Each number is 500 + 40 x the weight over its row's rms, rounded and kept within 0 to 999. Layers, rows and columns count from 0. Numbers have three digits each. The size before them is the row's rms in percent of the matrix's.

# layer 18 MLP down, 224x896, rms 0.175, rows 51-223, columns 640-703
097:511450503501568545440508508509489499526545536507528417540369449435561574476524427559532578448420466548470537544481454495539571525465510475469484508428543512468570404489486530502485497546497428
098:513577454470461489472545538448496481474543516538481508496522499493515467545526468469508404419481514439480540458527481561517437460515500497489496439409458449508579546514518460482474475511477450
101:553466536476474482508544465430452428443504514601467553520447473453481500499487505468585473620515510524545413432501471494469527445390547439434460529495482545531509467449448514467480517567515527
098:438526461499474577416503506473509572457544509506516517522481512544535488477425563488459494510479493511532544521498463490504525525480498475490536405484502515446417520487494470518425572532547487
101:496487484534512441514500492453538434472499504456475471508544543470457558480551547486546540455491518512500497474443455560533501499504443478512512509490536569422496468510519466492509503563524496
100:552478459456547460486474567501552566456524449501517462465529591507495424549530512546531492552514438500518419525475423436556523431461578519497523466502491603512511547481510560577455543525495547
098:517556562610513525489502530477439474564510431555492468531442447536525564553548538512470509533515467539470484501526410560449525519589474534459539426460609549539453502451505456526498531586426474
098:500567474536457423460566477514411500446492525485527548514416537412423450471476552551471505461426537511542487468462517450539488507476506491493517511514505495475495553498488527501501494493496512
100:533505508511537511478515550456461534483561503485472586528449474531479482501561486462470484551483499500502459556434477490532448500549467482492507450588514598513531391481547508455483540514566476
095:539513413503503518406505484545571475538510538528500515464518445501498583458482481473491507500527458502514511471478509535455591543496462502514500565503475490444520472526611497449498428466526463
103:502525424490528509487540449493452494480512545481521487518534528541503439548549532517518448434564526520489499448393540488520572511518528510483525512495515502449507565535547464446497513434515439
100:492451570514514519437433464421527558477485486495480482532587497475539488429423485470526541507551548463479525475566546603461474469517443517566493488527456538541495497471457453520426536595463507
100:510532447437488466506564504442483492464453516519586499500500492453478469536580491498501508526508496491495472458536460553504507468520462522446531503576500419509524565422570482494583553472486438
104:529488528500497500508481469524392449473537444521551519432421530443419534542559487474523541439470488535434461493510505546518454576555533497529479530525468492460492463470516585541491503451527491
101:518526504476536492511484460527536508486471549533516485498513546528453535514498492500474470449472474534529531499493546422473506456495454457516435444506452510490508444528503475490443535519512552
102:560495518476507630478439483486484526491512510481513482408472463448532561467475485498487456472468464474492547534559399527510567530506499487473516533529546504520472469474485469539461521492527549
097:484508494460553491521513433515469490556558428551459580533479510501524542532476469513540464458492499518518481506527569507522514526518545596519547526506564441485517509474538486441505492523484428
102:479508506525535548515475469521549502462490546518545495515546435510514490411510502480492503550572499502527523451508524515492472477506447539495514511530453491526460563500439577543477555528494472
100:538498539476488416460529486547533486485529428544439549493516508424511499470507490467559444517494545534505531471516439459490470442512464590512518470483500449392529538475542532474565551496497414
104:390509477454522557482446534495491499464468568490541512479512563470553484494517505486512511460503532467530443471504568537495510501435561525548497489483511466536514502464494480505466480483518460
101:487445575492466502537500498451449504574509613530523519486535446534536519534564467482487488553524452560516464487541442501480468481490544474537526583455523519516433485499452498480450495512516490
101:507470496474562588505500567495531466528482534517516436530469507485473521459532507497515545539527487467527481533486479559456500508445462517495517553521467464506470513505506532483478541477580567
100:445522510539644548511459476536493466458459469514417511504463515516461527497490502556443462555580550464547487506464477516546535453506476417470553406516557487535486487499507520558527456521490471
100:485476459638524525512487525448519504495515552465507474437511511503533501474413482477577400504501519426484519587446472509555524459523509398551538454550489463480514467494558459444522464561534488
099:473536525549543464511541538484463588500510556513548544491438492597497524525419497489572475432502542495480418473542445495497456531460515500490558500465514499560541486496538512515464514495556514
096:562473426423488532506510562534541493513473458481512500570488502468487547533549515521414584472567503491475461507490469469445544513501478519490374442542446491455538524527520502431434532532508524
099:517535490511514506553526478511433495452532544563491509472504501528469520456532516518484471469485478516465478492490495508501539557458478488545513522467427508484501466476458500439523559454507527
098:488509525461506526519527531473523523481500461533519539508524554553539474533521431517454512503454447543493492493435535504521468503497420524534451550504436516525471510424555542515543542406479461
103:506490466520529444432579455603459510514547494572499408475533433525441483402486518599445418498462509495438566476516474540506505516478566452477543505404502503515482526565503564523442470520541514
103:463573562527389484594507516450464495505502505467469462508445510477451479528544441361506555473473493509455423461468495485486505442515590492484548518454551536452588456542523470440529426509505452
097:486542472474526518577489522534509484551468460501489475515468561525539488487452509562557555486506514459477557485551485496417513431538476447580478542480465557525499591493435464476535565480577530
100:542501512480505529529568572408439524528541432548524512428483511487452491483567475533500575499506439554459467504490509479457483506556439515564503595468550503542477460471519539449502500479541500
100:503504459497540550450519543522566464545395498480498505473511489596494488509541517577446560446540537540507530510546526525490602524495473506505476487446572504546487494521488486459461553474533574
104:446458576468491542509568520534508393479494485557540465521456432491468456536501552555435500537436515462508450540467549498529480501493441452491463464466513484498487522533580532489482505556492561
099:525497489526533390485460504516428478498468500523600470479405560502473495513494529518451468547581545454479518516430467561479433522500492547437445482536491557508514546496567518472542530537485497
096:488599490536486566576539501497520521521464469487487443465510490475442471543562525528526474529552470447503489498468517502454552565501473536476510554457488531540471556516541530432499455493519488
096:456488504558518472476432463454530452499533555515528487530491441475512476574580425536517497506489394466482527484438478460559465495500448507521465448500505588482452545550541452496511476491468567
100:552414597497464534486514501524521401500497519479517456491476506472489476503545471503526525487552549516419511530458463420472478526475486525441539520522530513543477500563489505462436546429505521
098:513528493464524509517530488442494471487467524580449520485481530543513549555529449553456527457511514536559499468548589538551475537441509524619479468489431502518468484433529517506463466557566512
099:476513494543550519484436466524536493470458577512479466503520481469478447525470516462544492541450553493442482463512481503493520430544594488447442486430521516466424530509438570553518473492494526
102:560470482407483504446537489533462440481470420527515451475511478474516452494490425592400511546466510558579546528491542441550528515504577504530456508573436540473511516489419532497495421496493441
099:500528525620487516469536456480484495524562503383522497437467490550456447522540513540521475531433487501496506478553578541422502596577529425487512538443552485569504515503479498468488529466485440
099:494565448528485527473456493458478567454464489542439498546553501499528476413555469497532552508450447491437472508514548575499514488482480534486437511511485445489482460488461533531516532544482559
101:512484511468531374445512554503452519536525444484514518432523548516527480569500508413471551545500518431511533423495627476539505462526526506563463456500500537484412562545483492472541513406440420
100:489537459481519509516489503480500501543477477517477564515460518461544512502448504546571436523494403390545586489513590475560445524487467506504479416520469418530516566516442498496488510560479454
100:500510527543481524515484532498496493517520527493529471540433501480449513507457483444520487455517471473474543532546491523555575438457473450473462495482570541476504472436482516471534507526500489
100:500472576481437529442519523505454453483509556479553472447477472485447420469577471478522525570500465491483453526562519523534433420475456498548493539479529464542436569472470513525549507545478556
099:574476484487467511503553550484532489505513514508506478475523472530446502550522441450449539495472480481465425397466505510489486500542495495472496524549532490454465520493479587504519502541468564
105:471499485496535545513461541517452481468547501513532478481463514457548529542575564558550482531482435530503518435457406477529524520523471488481621467504515545495403502501510523565460555495507515
101:575479544445522521461462459554517498555488505523469467499445498475518575545550476550543547510525471482502475526536477459497541492505545495470519526535510533474555597431493529445477399527522465
099:417485494539454526502414449514523572557472444520500507505455543541515480540616560434447526428448531556487564501532476503506545538522463443385543468460538470425516454481457549521576533495516517
099:494500521470468492480525450487539461488580528469507545491535515562500484548521495580523522496518361440527518493490478517538463563405525518510540515528502511537476505509522520500529441521500515
099:455547511450531469533534486556558436494438541570542479542522545492476478467446558557486529545427526435528541448529484490469474540525516518493498576447539466455557455556464529529564492508472493
102:569458525537487486519472500476493570462501474532512426440454440466443526560507463539549452502460634575457521560582532509522506514526484499451529578489463456536485461434500443547560465535538537
100:526462481479536519505526509522478474513483487489515472475516496509505566449506541458467572490528502530462542500482468474473503507487541516537498504464567493501389528478470510476492464433507518
101:587444539528528549559509502507563517504424532489470549508472504444470517520567518488533447478481553525562485479535434479531516444499524576494471491484548498437536523538443597479563525479518471
101:556509512467541430448498507565510478575571528503531509428520520535476466531488455532473514557509476469481472481471521444536595499538479523481490506577453532438577572473546543448540558462470413
097:512575494580557468422431501526480508554513523529482504474542498480575618460478459426536457457530481532486489484507561463499519507593454511492525580543468511492487531523518489517541484495508479
098:500507501470577503525513420487528526511487448497453547560467517458511565485519457457491524468433417499456475436502450502426505460532467533529497511582470470504558552559558542517480446602480490
099:491598513495535484627587585564553459583490527463473494443503486510540525532569490504506466540518494553541471489496399477538560522579533567423432511577547464474523524477471568526499499399501514
098:504451407563556547469388413527511486534513521424468447531440452550529616549472492522523522448576533510458425519584450502469606528457544570452520438511468522516518534507507498415483514551554417
100:452540538496492512579489554532537461499465525499517556530488525469502505527464468517509440397573469506492475508500522581519532527509513545510548466434458514534515515507493502546516507475446532
091:496496551521492506498500450501483523535528498530533483462468512464458565521473509471545510440462570524436526551523512495448480430529543478438499431545541510518530537500597450424465558516520526
104:528474463409454516509583556432459542495435563479459540517563537510515514394487533497549406524540475537514549546507479452455554440486484515477511484492476460522441431517502441515394490535462564
102:382555484497482520554509503524570514447432525481522465478473519487500517458438490426545544467536531525512453505488504504501489475497571471416481456487485517519518484474488450426490466587508467
101:490522443425510429456536480449492469479510502472478521537527572471558447544489441469492498516428501484443542507556506530525540478473452506586532507448483496560468473505468510534453517556504537
100:548468432562469531601525533494534430519515503491485540553488562522524457428511555535447542481499454601441504481491533508533479476492478410500512448555469497549468460494511425552476542502497482
102:470483423531478532485569476544465539529510489464470488500552529436458438481566413456524524498517512471552507507513439494484423517510557472516481529503522488523529523521516548513493569503501480
098:611447495480491427499454437428420454463427475452465441510550451533537512464492525482427526493469456484449469481484522451597586535494475428489462515470485485531492417512461563463438511502488469
101:587579577438562553523566548509435547466518508582490481510488475489552557496550469481506504529485497466444502491534420533461479532494484502576439466520428464539517431489530494530528499596492471
098:465458550565537477502499498526501541517504507508495479484493500556511506502477493512475413474529457484448512555496464429539486484527534554373584526475512524475523538498396600488519462549478498
098:509473574518531499512443534590527546518546537544425452546527519477434493536481527465526453530557516526554477441487498497531508495533558492475557498512518461555492554514539482501430478485471557
099:473520506514539444515442492456512477552485554429444508450512508535545547501516525501518561443556550495470492408512544429528519430458509461542514490548499545509426497479481465502488507429583465
099:441478515521370530533504533521496542555520502463456501469506493488553532474551552543523492493442501511469504496530496541519481501521473502459511492494499456564464494508535466530556455575519486
101:488492522516505514534504474513475561437512505535460398600545484457519548487474513551478473492483505496460418540543478469475410466526497422415528560449565498437508456513516462461495470493521501
097:437531548429504530522452470542503532477553442496476498487469557492455495500504541500482582557544535493467466532486501447561534445526594523546509562504472503521482501462458494584517505516501576
095:533541475496472505567486515458529480584454467532510529540493526470534467497595445482438579542508490517447470486483510476590510476533446478498399503568475486489467511505499489441540485508547450
097:389454524519494463491460417479492506510500526450633457484449482461489445491506516529402488557489536484519508498502547566512463518474494509460488558590488472529508474512547489437474499492560521
107:432497518521570458475565500544498505539535479488526483495504479493492533454485561549549519526517433471499534489483430466497556553486481524448462539481491534548530497523495519491429558506388498
102:531565436506488509504536511490483490433449474428390555467484577507496515551513509424563545506429503503497534532504486513573481542514490553521482528528522497515461519545479457500600486474451540
098:532423484544495449474533530507494479541515535440492519430528463551470597545567508518456474507514494457438471511526496498518495537604564472465521496463523549426475468514473573486446471480544443
103:421454530538486502474487521495491477582507458446446471508497522571501501471447485497443515521498495519503541549487558472491516452516502581455461539538551627487539442510526485509491500496502545
098:501486493509515492476619499510472580513561511533493576532520482513511585499573510544433463514542521509514534438451477533529552532549494521484452512507487543533452499607533492511422453511504478
102:528480469522537426488454465552531496525432468532595486497508384459517514494474552508427456438477512444456476418487494479452502535478480446467445557576378462547467483524468484438550486533575461
097:465489427547506496533531460542521528483455508525487468551400500533504510450555504519508543499519519507501528461433499504458483527473547502523464512500487455457498498529513470491512521611402484
098:437524465506519485473475507546544375516461558472515474472512508468549457524509577511514457470527472474514537462477486521521483453502530409516445510495497479509518458505488489494453515545570478
102:506526502458491545490466485515508539489523528481470465475445450455540497509502500577541510474507409526547565448472563502521483496520533467457457467449485448537406430457529500613435539509446512
098:431535487518528554426535520540526512425506430484467447589536498514495479479510480453494517474464510451462529467504551488469457504536487508500513521496496463540436499540517477483490534555587461
099:487473510550506476551481500469482493420444457542459525518510533490536485476549536487446604470508432540461550497481580452502533526517573591498470521467474502531482569481492454521503556528554524
097:528469461492493536502522531457500488524486477515541512440496452523543442525412501485524473511509478525418496442494531577530496503463461458469467499534458423584514507509525540426540457492533560
102:549464611513473462492487428462475361566481489481448556560485576469499534477537448466534471506439548479482487420559507486508508539575562500476525456521487502493515494480532499464463564486438463
103:515486564495474530485491502493524504511512480546543540509432446459475514496543458568466463440508562459521512518436521498541427506471489432502553477589538470458492525470447576429549529451478457
097:427565543462513460467538480516546527466524534501439552517470508542493502503523487494441507537475467536582472517493566528490433513569513503437440481464459531482557550514514581504493474461482522
104:446472521522463490511512564529477436517530451480435576531513488533522443559565480423506498491496466436512493469519561525466493521504501546500509536448559530449503475429510496461567515434462519
102:487451503542533446504435516493541484529543477510451438474575461519506418443465550579530461580466532522515498499477522463471486487523576583513460579477469514508470583497542488492486476469526518
100:535471528464551528469469529469474399487478624479477571538457527509405557495491547525490491546532539522523490499529527495500509463387459512482508525544495517532523457478461481572463497513501571
096:517466585541451459419596494490488516556446489430543504511456480528480506507524506577545548475500525472446508525463515549480526528470559520535499497493493452498527485528456474537506521512469441
103:525517479524530423546458541521518445463517457518514482467532511541454577484365533559500525476488488544525521520501408535440542429522453615545464581552553566551537611506578486485467443516538539
103:539490505486481466540469469460491544472484559476450541564442437547497537465418549524552551504542536510439533508502477501514501525500497456509533517505496479525486491491510520517479508460543496
104:462404534462499505492430472542496419541500505524541511514513505508526430558511531488496533485454511491473418479597530504513497475534558506486546566459518518526425484567513534532468513483532564
101:519500499486528519450513548499512442467541476563477504508554494489476510515468520467611553537578461495485486438505495507488481460519499493525480480495473414447482511553490525487517481485568477
103:540483440427490480513430483572452565575444483473461472559579523606468527471490473554458524436474454539441504414528538466472511558562473521472545578454606488459451448494471460550459438526522510
099:524546555482522488465507493519518480518471484449501513462497519592518514451469507429468436573527518495476490478421444500447512515525459531550468546531489482588489535472554493446534461555509544
100:561456529499570454515468599496511546492503501517485534501452518448501518536535504491519449542537446522510536497468513453486519490484476473488508455558452458505421498452446459485536540463511493
096:480501619522506481467522489527520494461496470481533491546435469499462509420442521473516494499476457457505441468540464444533476529506521432495460426531448501407450482466483540533571451520470580
103:542554498471503516518554579438477496462444501491464512526488462490479444467510547503474555533512460492507440510499464493391534495564464568476463567396476491468466505536518552460524499515518501
100:566479505576504453453562450461431459542522455526587453488493536507480422527470452499487491482588479396420428417436432472482550509533437531455532425475468539530469498424609429527467492452527504
102:538465516482530511481408459442461495431475503441590502522492494519522491524509482476408487505486559505495436545479425452615436461515516507401506541510544498511494548488580537494563499457598561
099:471616531483449487561476543541522448501469546531538482495512484534471488512484441554520494464448519485472435527468534466532529464527481461548586491536585508473508495493526447537504478577493459
099:499454498490542509454528477482475509551504550566579464478502475514560498518556512514553517410453469554531473514544502537500433497561490443462471495464434516475538550515475511409446494485496541
098:528499485544499604506543514472556525477579502440456483555468458471469538437518561509491512384526538510508419493468543499516384486510516481469469550505515469568553457533573426543426542406584414
099:447517516500500497497484468502516571517577512538504471478461377467592467501543502464484520471499428482466451612456442510418521518525441510509434547464547507486499505478456517559493447482479451
101:574537502471504516444552527509437464445539500443478557406508501489543532526586517524496468521472475483505508474534483552582557448499453513506496526465465517588490477473475549540555514563517494
100:488477468500480506487503517448527467417434484432456540459503468541519449456502561500564501496497532511508571450490420525517493508458405573449443478487506527541589493453562467550503460510480576
099:486578486482407459517478497522486526439529485480494522534510484473465463475504542545468532512528495565499532489460492497519517541401432463450487501442471488460471544498522460454427503516443495
099:593557563500451549514477517470492554504504535547516483563606510445432522486504516483455518459420448528562477515491510492533514555535531486472544525536526479530472524531498458545392550480497496
097:460516502540550510539508480419526460569497489531522520491480522484504492481462503455532385529468500431511467455563496465517533440537512510468502495481516513522531538479484492531482417463519550
101:517455499497498515529503519455517568430540474493478592507460451517496535508504486513517409540492510537461503417513454550489478476507469525493501569511546513448537441373535519545543470468578540
101:486460494436434513506557500512575475523453497476473470496392532476504468525504579498522552503504482469484505520481561478495522507475507478453516513500462473514491512453500518502506494499445485
104:565408539565517509485520517511460452479450546586586528535596483452474565513464489522523542543513504574522481529542512474479575554535538458501444498487507508504539496560498525473540542509474405
094:489440527524500507482509494527513533566471509497540566488496446513602426512540464489561492484439512456529521478465446469489553511499509496543497425626490489524525528564557541379519522531473459
102:473535510563558567511518458483573549469496608581443473500503545513538515461485532480516501533571477543468452438511505489478470530440456564492549493471475470450489504521466557462511449571571473
101:472562521567466538500538455528471572529439407494480584443493534468480533504438472523564549394462477533521544439586509526517515493563469488551529513511560520583486412462485474520468467508523551
101:517523487477508542550458506506572458462457528511480549454465525530561467475506554501515455476501545487438458449514555470528515531513513477484478543473505547485501493513427457536508501538491544
103:531453491476509472481561598530462493468463510476500555490549442398434491443489496527501561498508515496454465532547542466466538455446498435518521514498480449472439515529446565407523572498602517
103:510526436471398504444574484502499527484526484449496553509492521492578457406480522500461495441482537521448455480519541489481490547544510515496445462505589445488411526481508497513539505474485536
100:503473574468506462536488453456451481434443466485582609491547513514525513579461529438511431471603494492531467563553460415501490471486516487498562489503517579456483523498460593430502520432572497
099:440475553461510576403446431550465500513512456485489419485462542553560510522495532480507521510461559529471570512508515529594409498500461479483484476513462472493451502514505506497494617516449545
100:523482550558497473547515482485514533523485490552504444526470477499516488545482433517516507496476503472406491469404476488488565576503489496513550488508488456519543535450472527531484542473548563
105:567461451495531523425543462570504462459558530404529592460508583536474461507454479454533561497461556544461530497532556467538500460515499459516534583515476528569536498493538493462474541454549525
103:507497579429548507521493478487503402523507546472562428458550503508534472509564506489406458535505517499472598485540507426488460532453509448499486531434550446469489588504516560464483535448482392
103:545485474517528554483490478497576450480506588546590482523490515511509417499455489458461460487528483515476493523483477473576451543497456527521490523456595438527511461391535517500541493511524446
099:466517451546528509476464491463548519538501420514535524477537539530576522391486466493467508561498401504476446488531486542473480461481486483511508469441552491486451562557526521514459476489467579
098:501445458496504536461542455475540556453486515472513439514437486463467486501484505484447522510494520586525476485436479554482528462472462429420469458482457494465509550511511503480513510518455496
097:500526539482551478401480469443526464573521446445493459590583518500544498575505436478550509516492479530549538447521477507493493546537522480519504494562514453458569450501539538487486499569492532
097:454479513522461493482493436586451526544466552475501535531475520487440515441521514524533496503458473478534482472482510500386450447443545515491526505561557559535528585526500502532519478508565486
103:538478528499532511514487493485515527539476510503525473416489418522484531520484521471560516512463523478561498519419536523507438494480470519488507529430538567559483589517502521517487532470502533
101:458543500523557506555444473545534555449559484493462443453545538438529485595546494468530462492479453596502529542505444529517533472442565538517466490521548501502438535425552546453494526426558459
103:486453542477503429529466496509534555464507521562539530470488584477468543427441491486553504527545500493549515544493487477486508519584504448503559487487516439458488477528533517478468555508474529
102:535501487412452534481583539543492533503496505564489482498459515527419521525487565449534478574538577507452516473462499477490504541464574480554464453565507432435514546480557463527470515518449468
101:470404565496523540436456439486474485499462488495555510511501520494465489540486517509468552506478479505538498495445484471511486552474540439435500483450602457503525443528512588485569477530502444
100:498524567499449432533500446476437501483464455537555522509497481559585492545523489509498459477484474495504508494562498520546505482453480463486455484413523467477474455524535505467472478401474508
101:540487472542494477587469509571463512492528464519490476537554529472512540510442585531520483530527446547512473516499504467504486552504579495441528558560491518497519483478559520478442457457502459
104:422525498429445496580493456429437532534436516548447496471465445497537517482575517465584493425503478515524489528449492597514486559457457509490440451491467541581478499441511535510473529471545435
099:531530461612507506496470525524445538567511521496502535517506494497546552542446508574538497499544533509428416551467509490443514473540501525523539485458467516466522532458421523490567557502466564
098:520533471525549504586574457451486496476496494530555510513538488492452547524520563495482539539559543557444481541486482547482470516542526553516395450495572511503513478469409511546546458501501507
097:484516529537533525487495495474443523440483539475482451526511471513536535430524503446518486487544506531488557514487541474469485484572525482508440498484457470552530507459541469499506531554460577
098:554475556511468518459524538490478549454469491484448590495525550492470545513469469575486471485526537508470484520525488484450486435445492463462498509484514454471424589527506489552530491521448496
102:580445479528515401492528490455404465471486504483468501483557581494462512443404479535470551487461501504479529422463627455503491524521503509466564491508504423539482478511543470544413546504508584
103:534499522509483531502478480506576527526474550452481533517532528458547469460523490503480480543470471541432532497583467511544596428505594511551454533479561549458495423517509526546573504514505524
097:434512458529489440466545523450472474458477489436469455471515496546427464499485522508585532538507477446362557468462524506539494505481526476514471492552540490539516538440553526445479465525563421
102:518539471530469423461505508443470570538500490470446489528504558479485472469550499494510478402528487521530489496511482483533491519521539495470501541451464528517495525586503441567509486486505504
102:545504524518433502603593445502510547444514517543555527528480439549463475435495528447453501505483482556528548456570497537571513525473515533456509515456515479512512474549562522550571511455457517
101:482514500433453518445507485474465457484515485536492500556426498545498402552435500490490494413526470538571511542460497544506551507467499488507544577498499450441518487537470458550558536561572458
100:473456441543516474503494484541506604450471446516512574475428489482458418540504530498480433527438585498549560501475514564491484525539496445532434559547496534490503449463555487553472531500557472
098:499438480502473400516504532502468511467469482504497439510484464499529541470605449540531470534568511491441476447495493506500489499536511530539473488490536482540504415548529436516490467538496490
102:513489502481425517449560555462522505463522504514536530547503502485536504499548444509507539506509492449488497461529500429492505501477569549521496547565484419509520522600503505439528463496480456
102:515508495532491520437471417517461469455493470523543522459448534482521491462478441528490538515559519573539461539477504537549436481482485499409535531534500471445494553506542468540531562449493519
101:489456491527571575512550445502521556501535495523458515593533504534501484541460460429551514513553444475458523461470492544474475502492512490488492562528449455482486558413516445525490499459490473
100:531491510516515452488501423534511554552502478468496500500536535483494418444442418497418509565495484495505530487457475552465576495503471523450450427522496491471467430464522488468478542468562498
097:532570506476502495459485489549457494547557453490528509510517465462434506532538460443484536520524485573505536484514549501504470502479481521424465493501528478540550521382494455488466478532480505
102:464457499490531553438459499502484474510501565558501541461539452554540489505524490521395536489492524479507513501493454473540525531500458534536550494519531503584477526484484554552488494573513441
100:486502496483503463495558541457581434491448504456474514503506514521490476485413467499511499539484413445451485521530445459503529455537511453501533428528510484513486559547468551464553536475452461
104:458493494560520478544495454539488468583515472464535517546448549483477498499506585563487488500517479523508412518443498530468474427454532516535472522463535502511509501509479549441572436532472539
102:572452509498521525527508468518461425514525526456552479473541467512486516530477480576544483516549481504531501482451509450515506515489474480508504504517538481473533488536504482537479484527511542
098:467572450524477514550437525528449456498475453527451522475487466471470528458550526471523462461528520482465457464519408508541571516514406462476452515506507598512501434439483446496487456442477553
097:474477539501491480516401460531525448455497491505550634533480479483507455536576386478543446454443529437499565551427497476503486462428412470514511516527535458460474508587492507506442491470466569
100:543484537516456489483506504557517566446444473600440450415491551523509543493473552514471536486462495519530511492456457433536538463546549477553463541450516513459453458498498424565459517512498475
095:567468514486538523556583489489498554494508560471580556547430483449560486477521530514493484425567534560468443535475467460526504566479492474494494477468440541556482518479532482558545535466543454
099:505504470474446509522457519539435601448488509500473491516573476510516539420415442532562460514506493483527467535594457438495475542483532455466504486528546500562481522503422471551470452515445473
100:519482525478514470530552545469525482594416506469456501479446531547571479506499463486541479479546523580474499458470517581453446552451511548480519496480471474528607577516472494448516572501520442
100:465483421476545467481517472486457490457505498581489490534503501492528582494419532500449483508525474497461447513453488460431531539552473521503450469533481478507526475564523504468503398487590450
099:509417491508561492468507487507443495489542514527524534564408480562608523451477477525489538510508557535546485558509514459483514544539528454544479488530491534512503454477578503538452456541477472